From a checkpoint of a small transformer trained on Wikipedia.
Size: 15 layers, vocabulary 2048.
Architecture: LayerNorm before each block, learned positions, biases, tied embeddings.
Each number is 50 + 10 x the weight over its row's rms, rounded and kept within 0 to 99. Layers, rows and columns count from 0. The size before them is the row's rms in percent of the matrix's.

# k: layer 6 attention key, 512x384, rms 0.0329, rows 389-405, columns 192-287
# q: layer 6 attention query, 512x384, rms 0.0351, rows 390-405, columns 192-287
k389 137:52 57 69 49 48 41 46 48 60 49 58 44 55 39 62 53 41 58 63 45 14 45 56 52 45 70 41 52 64 50 67 67 24 49 63 43 68 45 49 49 50 41 36 33 68 54 23 46 69 59 76 50 65 35 66 46 24 67 58 41 47 60 38 33 52 51 59 46 41 49 58 46 56 42 44 46 58 43 38 49 50 50 73 48 45 52 52 24 48 61 39 62 57 39 39 58
q390 112:56 68 55 55 61 49 70 54 54 36 50 28 53 55 37 47 60 55 57 53 56 55 53 36 38 43 48 47 48 74 70 38 56 44 38 48 62 38 24 44 61 55 48 58 47 42 45 50 22 54 47 53 55 64 36 19 43 58 58 52 49 75 63 41 57 48 58 39 55 50 50 44 51 50 54 40 62 55 68 52 52 56 32 61 45 50 65 59 46 45 52 62 57 63 40 30
k390 107:50 49 47 56 65 61 59 44 70 50 58 42 55 58 57 50 44 43 46 51 66 59 42 55 59 45 64 60 66 59 61 50 60 53 43 55 48 36 46 44 68 45 46 42 33 68 40 58 48 32 60 23 36 64 39 52 47 58 54 42 49 49 55 37 50 43 51 39 48 53 56 48 50 34 62 38 44 51 56 51 44 35 37 51 61 60 66 51 50 40 35 59 53 62 49 37
q391 123:45 37 31 39 55 42 38 52 48 53 41 62 52 51 48 43 44 46 61 44 40 34 37 44 52 54 51 55 52 49 33 47 47 56 56 34 52 54 48 60 42 54 50 54 49 64 48 48 69 42 50 60 48 47 55 42 72 50 54 45 51 34 38 62 40 35 49 45 44 56 63 56 39 54 53 63 40 39 15 25 32 65 41 50 50 49 41 64 47 64 39 37 49 43 45 68
k391 135:51 50 15 38 51 58 57 57 52 61 37 64 42 44 56 48 52 47 60 31 40 44 24 56 50 48 50 49 54 51 44 27 53 56 51 50 50 66 52 54 46 57 67 62 57 38 48 33 44 41 47 56 44 36 52 44 68 29 56 59 63 31 61 75 44 54 48 50 48 58 50 54 37 59 57 60 49 48 38 51 41 65 44 42 53 49 47 63 38 61 59 45 42 46 48 46
q392 122:62 42 30 59 66 36 25 41 38 62 59 57 45 51 37 46 49 28 69 43 33 34 43 52 63 52 54 54 55 42 32 55 51 51 40 48 47 43 54 59 41 31 49 57 57 63 45 53 62 46 60 62 42 35 59 47 59 56 37 47 44 39 44 60 50 61 55 65 47 63 48 51 36 48 47 48 52 48 33 46 31 52 58 40 48 39 41 40 26 56 52 42 47 37 58 46
k392 119:53 48 34 48 37 40 38 62 35 63 36 67 51 37 46 53 49 28 67 49 49 53 49 46 41 54 43 52 62 43 42 38 67 48 51 37 46 65 56 61 31 53 43 47 48 33 55 39 56 42 71 67 54 33 59 50 52 52 45 62 57 50 49 62 51 63 53 52 52 42 47 44 50 44 53 64 38 57 45 58 45 57 57 46 57 48 35 30 50 63 53 51 40 37 40 44
q393 143:46 54 42 48 38 61 53 46 67 41 58 41 52 61 46 44 62 49 50 41 43 42 47 39 39 52 44 34 44 72 59 38 55 51 56 58 63 54 44 73 50 58 61 45 74 54 45 50 52 45 71 58 63 46 39 42 46 54 50 46 33 55 60 55 57 44 63 69 45 60 59 65 59 47 51 72 52 42 36 51 47 76 36 49 53 45 61 53 53 64 47 44 57 44 54 27
k393 137:50 58 42 51 56 55 46 50 52 40 60 34 39 49 71 33 52 42 73 38 43 51 43 56 53 55 47 44 38 61 64 50 30 51 51 63 66 37 41 64 62 39 51 35 72 55 47 52 47 51 73 63 75 45 42 42 53 81 50 23 49 53 49 39 52 56 70 48 46 53 46 49 53 52 57 41 48 44 33 54 44 65 32 49 56 52 51 53 39 64 54 54 55 66 51 49
q394 120:51 66 48 60 35 55 60 51 47 37 64 38 43 70 49 58 63 29 66 58 59 53 52 62 57 56 48 38 45 69 61 55 56 45 57 54 69 46 34 41 69 56 49 48 46 44 48 45 18 52 53 52 43 51 40 57 45 48 39 47 25 59 47 37 49 48 52 40 51 70 58 43 36 49 59 34 43 53 75 50 55 50 46 57 52 58 58 54 35 49 39 53 52 55 50 49
k394 111:57 54 60 49 51 55 60 58 50 32 55 42 45 53 59 50 56 40 64 63 63 42 63 46 45 56 65 70 41 66 67 50 44 39 53 82 49 34 56 56 51 44 39 58 32 58 60 57 54 51 55 54 55 74 49 60 39 62 53 34 52 44 50 38 55 40 59 48 54 50 47 46 45 66 69 45 52 50 56 59 56 32 25 54 50 45 53 60 50 38 35 51 49 65 42 36
q395 139:49 56 48 58 43 45 39 48 30 75 57 58 38 50 53 52 58 52 59 54 64 47 45 59 58 51 49 54 51 50 52 48 50 50 46 57 44 47 47 53 43 41 42 46 58 51 47 45 58 31 80 55 43 32 59 61 51 49 39 46 48 53 49 64 42 48 64 68 45 39 55 56 62 46 38 61 30 49 46 69 31 45 76 72 62 56 55 56 48 57 42 59 44 33 41 45
k395 130:49 58 61 48 44 31 42 57 20 61 43 48 41 48 37 40 55 49 56 64 52 54 50 72 34 55 43 38 38 50 44 56 51 46 44 53 44 55 45 69 49 50 52 49 66 40 55 45 66 50 65 62 51 39 54 55 46 64 43 43 64 47 42 50 61 52 65 54 61 33 44 39 67 37 33 70 49 66 36 53 44 41 72 65 52 47 52 52 49 55 54 55 49 39 57 37
q396 130:56 51 51 50 44 60 38 52 55 49 46 54 56 52 64 69 52 48 44 59 48 32 45 50 58 56 46 37 52 57 43 52 53 57 65 55 71 68 72 56 46 54 61 64 65 40 53 37 54 46 27 46 49 53 37 65 31 35 47 45 63 50 46 54 42 57 36 46 60 59 44 56 39 39 52 32 47 40 59 55 55 51 45 54 65 55 32 43 37 62 60 29 51 50 56 46
k396 119:47 56 62 35 39 69 42 51 47 38 39 60 42 53 68 57 46 61 58 56 52 41 44 48 54 43 43 47 50 60 59 62 38 50 58 70 65 52 49 44 40 55 47 54 52 51 45 43 50 49 36 59 46 45 42 62 45 40 32 37 63 39 48 41 33 35 49 48 46 45 39 54 40 30 45 59 43 43 47 54 56 45 48 48 52 37 42 42 59 74 41 31 57 59 56 42
q397 140:49 57 49 50 48 64 49 48 40 48 40 60 59 46 55 49 54 56 52 65 55 63 69 52 64 44 49 48 45 66 64 42 45 38 41 56 41 35 59 28 61 65 50 64 37 61 49 70 53 45 50 51 54 41 47 31 58 59 51 45 62 57 43 47 38 45 57 41 57 62 59 56 49 53 56 56 48 54 55 55 43 41 50 73 47 67 55 72 49 33 59 56 46 50 41 45
k397 136:52 45 39 59 68 54 56 36 48 52 66 58 52 53 55 37 65 50 40 50 62 53 37 40 58 41 50 40 67 45 41 42 56 51 38 55 32 39 48 46 54 60 46 57 54 61 27 76 59 46 54 50 40 52 48 34 51 43 42 49 51 64 46 41 46 50 55 53 50 55 60 51 61 42 52 48 55 48 64 36 51 50 30 63 63 56 64 61 44 26 46 57 46 53 56 45
q398 127:54 35 35 50 56 46 29 52 59 44 64 50 40 57 53 56 44 25 59 56 36 60 42 53 51 47 49 63 51 62 33 52 51 51 64 50 57 52 62 56 61 56 51 71 40 52 55 46 51 62 43 53 49 49 42 62 55 41 35 49 62 42 59 41 42 38 39 40 48 67 52 64 51 50 76 34 47 58 53 28 50 63 57 60 46 41 51 49 36 64 56 53 58 49 60 51
k398 122:49 36 33 51 46 59 38 69 50 51 32 59 51 49 47 48 51 45 57 46 38 55 41 52 46 48 40 60 30 56 47 53 45 50 56 59 47 52 57 60 47 45 55 62 43 56 56 48 53 57 42 78 56 50 50 59 45 34 51 59 60 30 60 60 40 55 56 52 36 52 47 54 41 70 93 58 35 56 60 40 51 55 50 59 50 45 53 47 53 51 58 46 47 54 39 37
q399 122:32 42 59 54 40 65 52 53 61 46 42 42 43 52 66 48 48 83 36 49 52 56 48 44 34 60 59 40 47 42 36 56 45 59 52 43 45 44 33 60 43 51 53 57 69 52 63 50 52 55 60 51 33 52 56 30 66 59 75 48 37 57 52 61 58 39 38 33 33 45 66 51 57 61 46 49 31 54 61 55 51 67 36 39 48 32 43 50 54 43 62 48 53 63 38 57
k399 109:59 43 58 59 39 57 54 44 67 49 52 50 58 50 56 50 56 60 25 46 55 58 39 38 45 58 63 36 60 36 37 35 50 42 37 38 48 45 54 38 41 54 51 44 48 47 62 44 40 62 56 46 54 50 50 39 70 43 71 65 46 66 68 51 51 47 50 37 45 47 56 53 49 51 47 38 53 45 33 52 41 72 41 33 25 66 52 48 56 39 45 65 47 46 50 50
q400 143:45 44 43 52 54 54 56 51 54 38 54 50 51 42 57 47 46 34 45 35 52 36 47 53 44 53 49 64 52 55 37 62 58 51 59 44 52 53 59 51 61 42 58 59 26 56 48 40 51 65 52 49 55 54 53 56 58 50 58 42 51 48 54 44 62 44 64 37 47 45 61 57 56 55 52 50 50 65 48 47 51 61 36 25 35 48 50 52 47 52 46 57 34 51 45 57
k400 121:58 48 47 63 43 48 53 54 56 41 47 35 50 39 39 52 18 32 52 43 50 51 49 46 54 41 53 65 79 45 46 52 77 66 53 58 47 43 58 53 46 48 51 58 35 42 57 53 41 43 43 28 53 38 50 57 54 50 54 55 43 46 59 74 56 55 60 44 46 46 56 54 56 46 69 53 40 51 55 63 47 61 48 33 40 56 41 43 51 49 53 52 36 49 42 64
q401 147:53 21 41 48 54 58 54 51 51 49 48 53 52 39 48 45 55 55 19 48 53 35 52 48 45 51 59 33 61 47 55 50 51 59 51 50 56 62 46 70 38 49 53 39 44 57 62 40 52 63 36 51 28 60 41 41 67 54 59 45 43 41 64 62 68 51 26 59 53 48 50 46 52 58 30 56 37 54 38 51 53 58 36 36 48 45 41 42 52 70 41 39 44 53 59 53
k401 121:57 52 42 50 45 54 43 47 42 49 51 44 50 49 60 56 58 67 39 43 59 63 53 42 42 62 55 43 60 54 54 25 66 50 54 33 72 48 40 41 33 47 70 38 51 46 73 49 37 59 43 52 56 36 31 48 73 53 43 65 51 45 62 58 49 55 47 51 57 42 33 51 37 57 36 42 36 41 35 65 39 75 40 26 48 56 30 42 58 70 50 51 51 53 48 50
q402 154:49 62 56 40 51 38 35 42 37 65 54 64 54 58 54 49 50 37 49 54 57 43 52 57 59 37 44 62 38 53 30 52 53 45 66 52 44 62 51 34 55 23 52 54 54 51 39 40 55 39 46 59 49 46 60 56 64 32 56 58 56 51 40 48 20 52 51 46 55 50 40 51 51 49 59 40 62 33 53 46 47 44 74 84 58 54 55 60 47 47 43 52 49 32 43 54
k402 151:40 49 48 46 61 31 54 62 30 63 39 77 48 59 61 54 50 46 48 53 53 36 41 53 44 39 52 47 49 41 39 64 38 54 49 66 34 53 44 52 58 53 43 64 47 43 37 44 69 52 45 66 39 61 62 53 52 36 50 60 57 40 57 46 55 53 35 55 56 51 49 40 63 51 39 59 59 62 47 53 40 24 61 81 51 43 57 63 49 53 52 46 53 50 50 47
q403 140:51 33 37 40 47 44 46 46 43 47 51 66 60 54 47 40 54 35 60 40 66 46 37 42 66 55 45 57 53 52 29 56 52 46 62 55 54 49 47 55 62 61 46 61 43 45 48 48 43 54 34 58 28 59 56 63 72 50 68 43 38 45 50 43 43 43 41 28 53 52 54 36 31 52 39 55 57 42 63 36 50 51 41 34 50 52 39 49 30 48 47 45 44 50 48 53
k403 129:48 52 57 47 42 47 50 59 51 46 54 68 49 53 54 48 35 36 60 40 71 33 52 36 56 42 73 52 64 39 51 50 52 55 42 67 41 41 60 46 52 70 46 62 31 37 65 47 37 41 33 36 39 59 51 59 60 47 41 49 40 57 58 58 50 33 32 52 51 46 50 51 31 39 45 47 52 49 65 63 45 44 37 40 62 50 46 65 51 41 45 42 44 49 55 64
q404 139:56 52 49 40 37 52 45 41 55 45 39 54 49 39 47 59 48 37 71 43 33 38 57 40 57 60 55 50 51 62 51 52 53 47 47 47 49 50 52 53 61 48 40 54 60 67 58 62 49 40 56 54 63 33 74 43 48 56 62 52 53 44 29 39 34 28 44 37 53 69 55 48 27 51 47 53 47 49 36 48 61 49 35 32 37 51 46 47 39 58 48 52 50 52 49 62
k404 119:59 52 52 42 37 51 63 47 64 38 40 62 47 44 47 62 34 37 58 46 59 40 50 38 52 55 41 50 63 59 59 44 85 51 57 43 46 55 70 49 36 48 43 56 55 54 57 46 54 36 48 31 41 46 55 59 41 39 56 66 44 47 38 53 42 45 46 54 49 70 50 58 49 29 59 44 47 58 46 55 62 52 45 40 46 58 45 51 41 53 49 48 41 38 44 57
q405 133:55 54 33 55 68 55 64 40 51 61 63 39 55 64 45 54 48 53 62 46 36 60 68 59 60 43 48 66 58 54 76 45 54 49 52 46 63 59 57 24 59 39 50 52 32 52 41 41 41 67 55 49 67 47 48 48 36 47 43 61 34 43 59 52 48 52 56 56 48 64 42 48 55 50 53 67 66 48 45 47 35 51 47 28 28 42 61 38 36 49 42 46 67 60 48 59
k405 110:56 48 28 57 76 46 63 41 57 50 68 46 55 44 60 44 49 40 65 52 33 43 60 51 53 54 51 79 52 49 62 63 13 48 70 58 54 52 40 48 53 36 37 47 33 59 33 57 57 58 61 44 55 61 39 55 29 66 49 53 50 52 56 49 57 53 55 39 46 40 57 53 47 62 54 43 59 57 52 55 44 42 43 50 51 34 56 50 44 42 43 48 54 45 42 57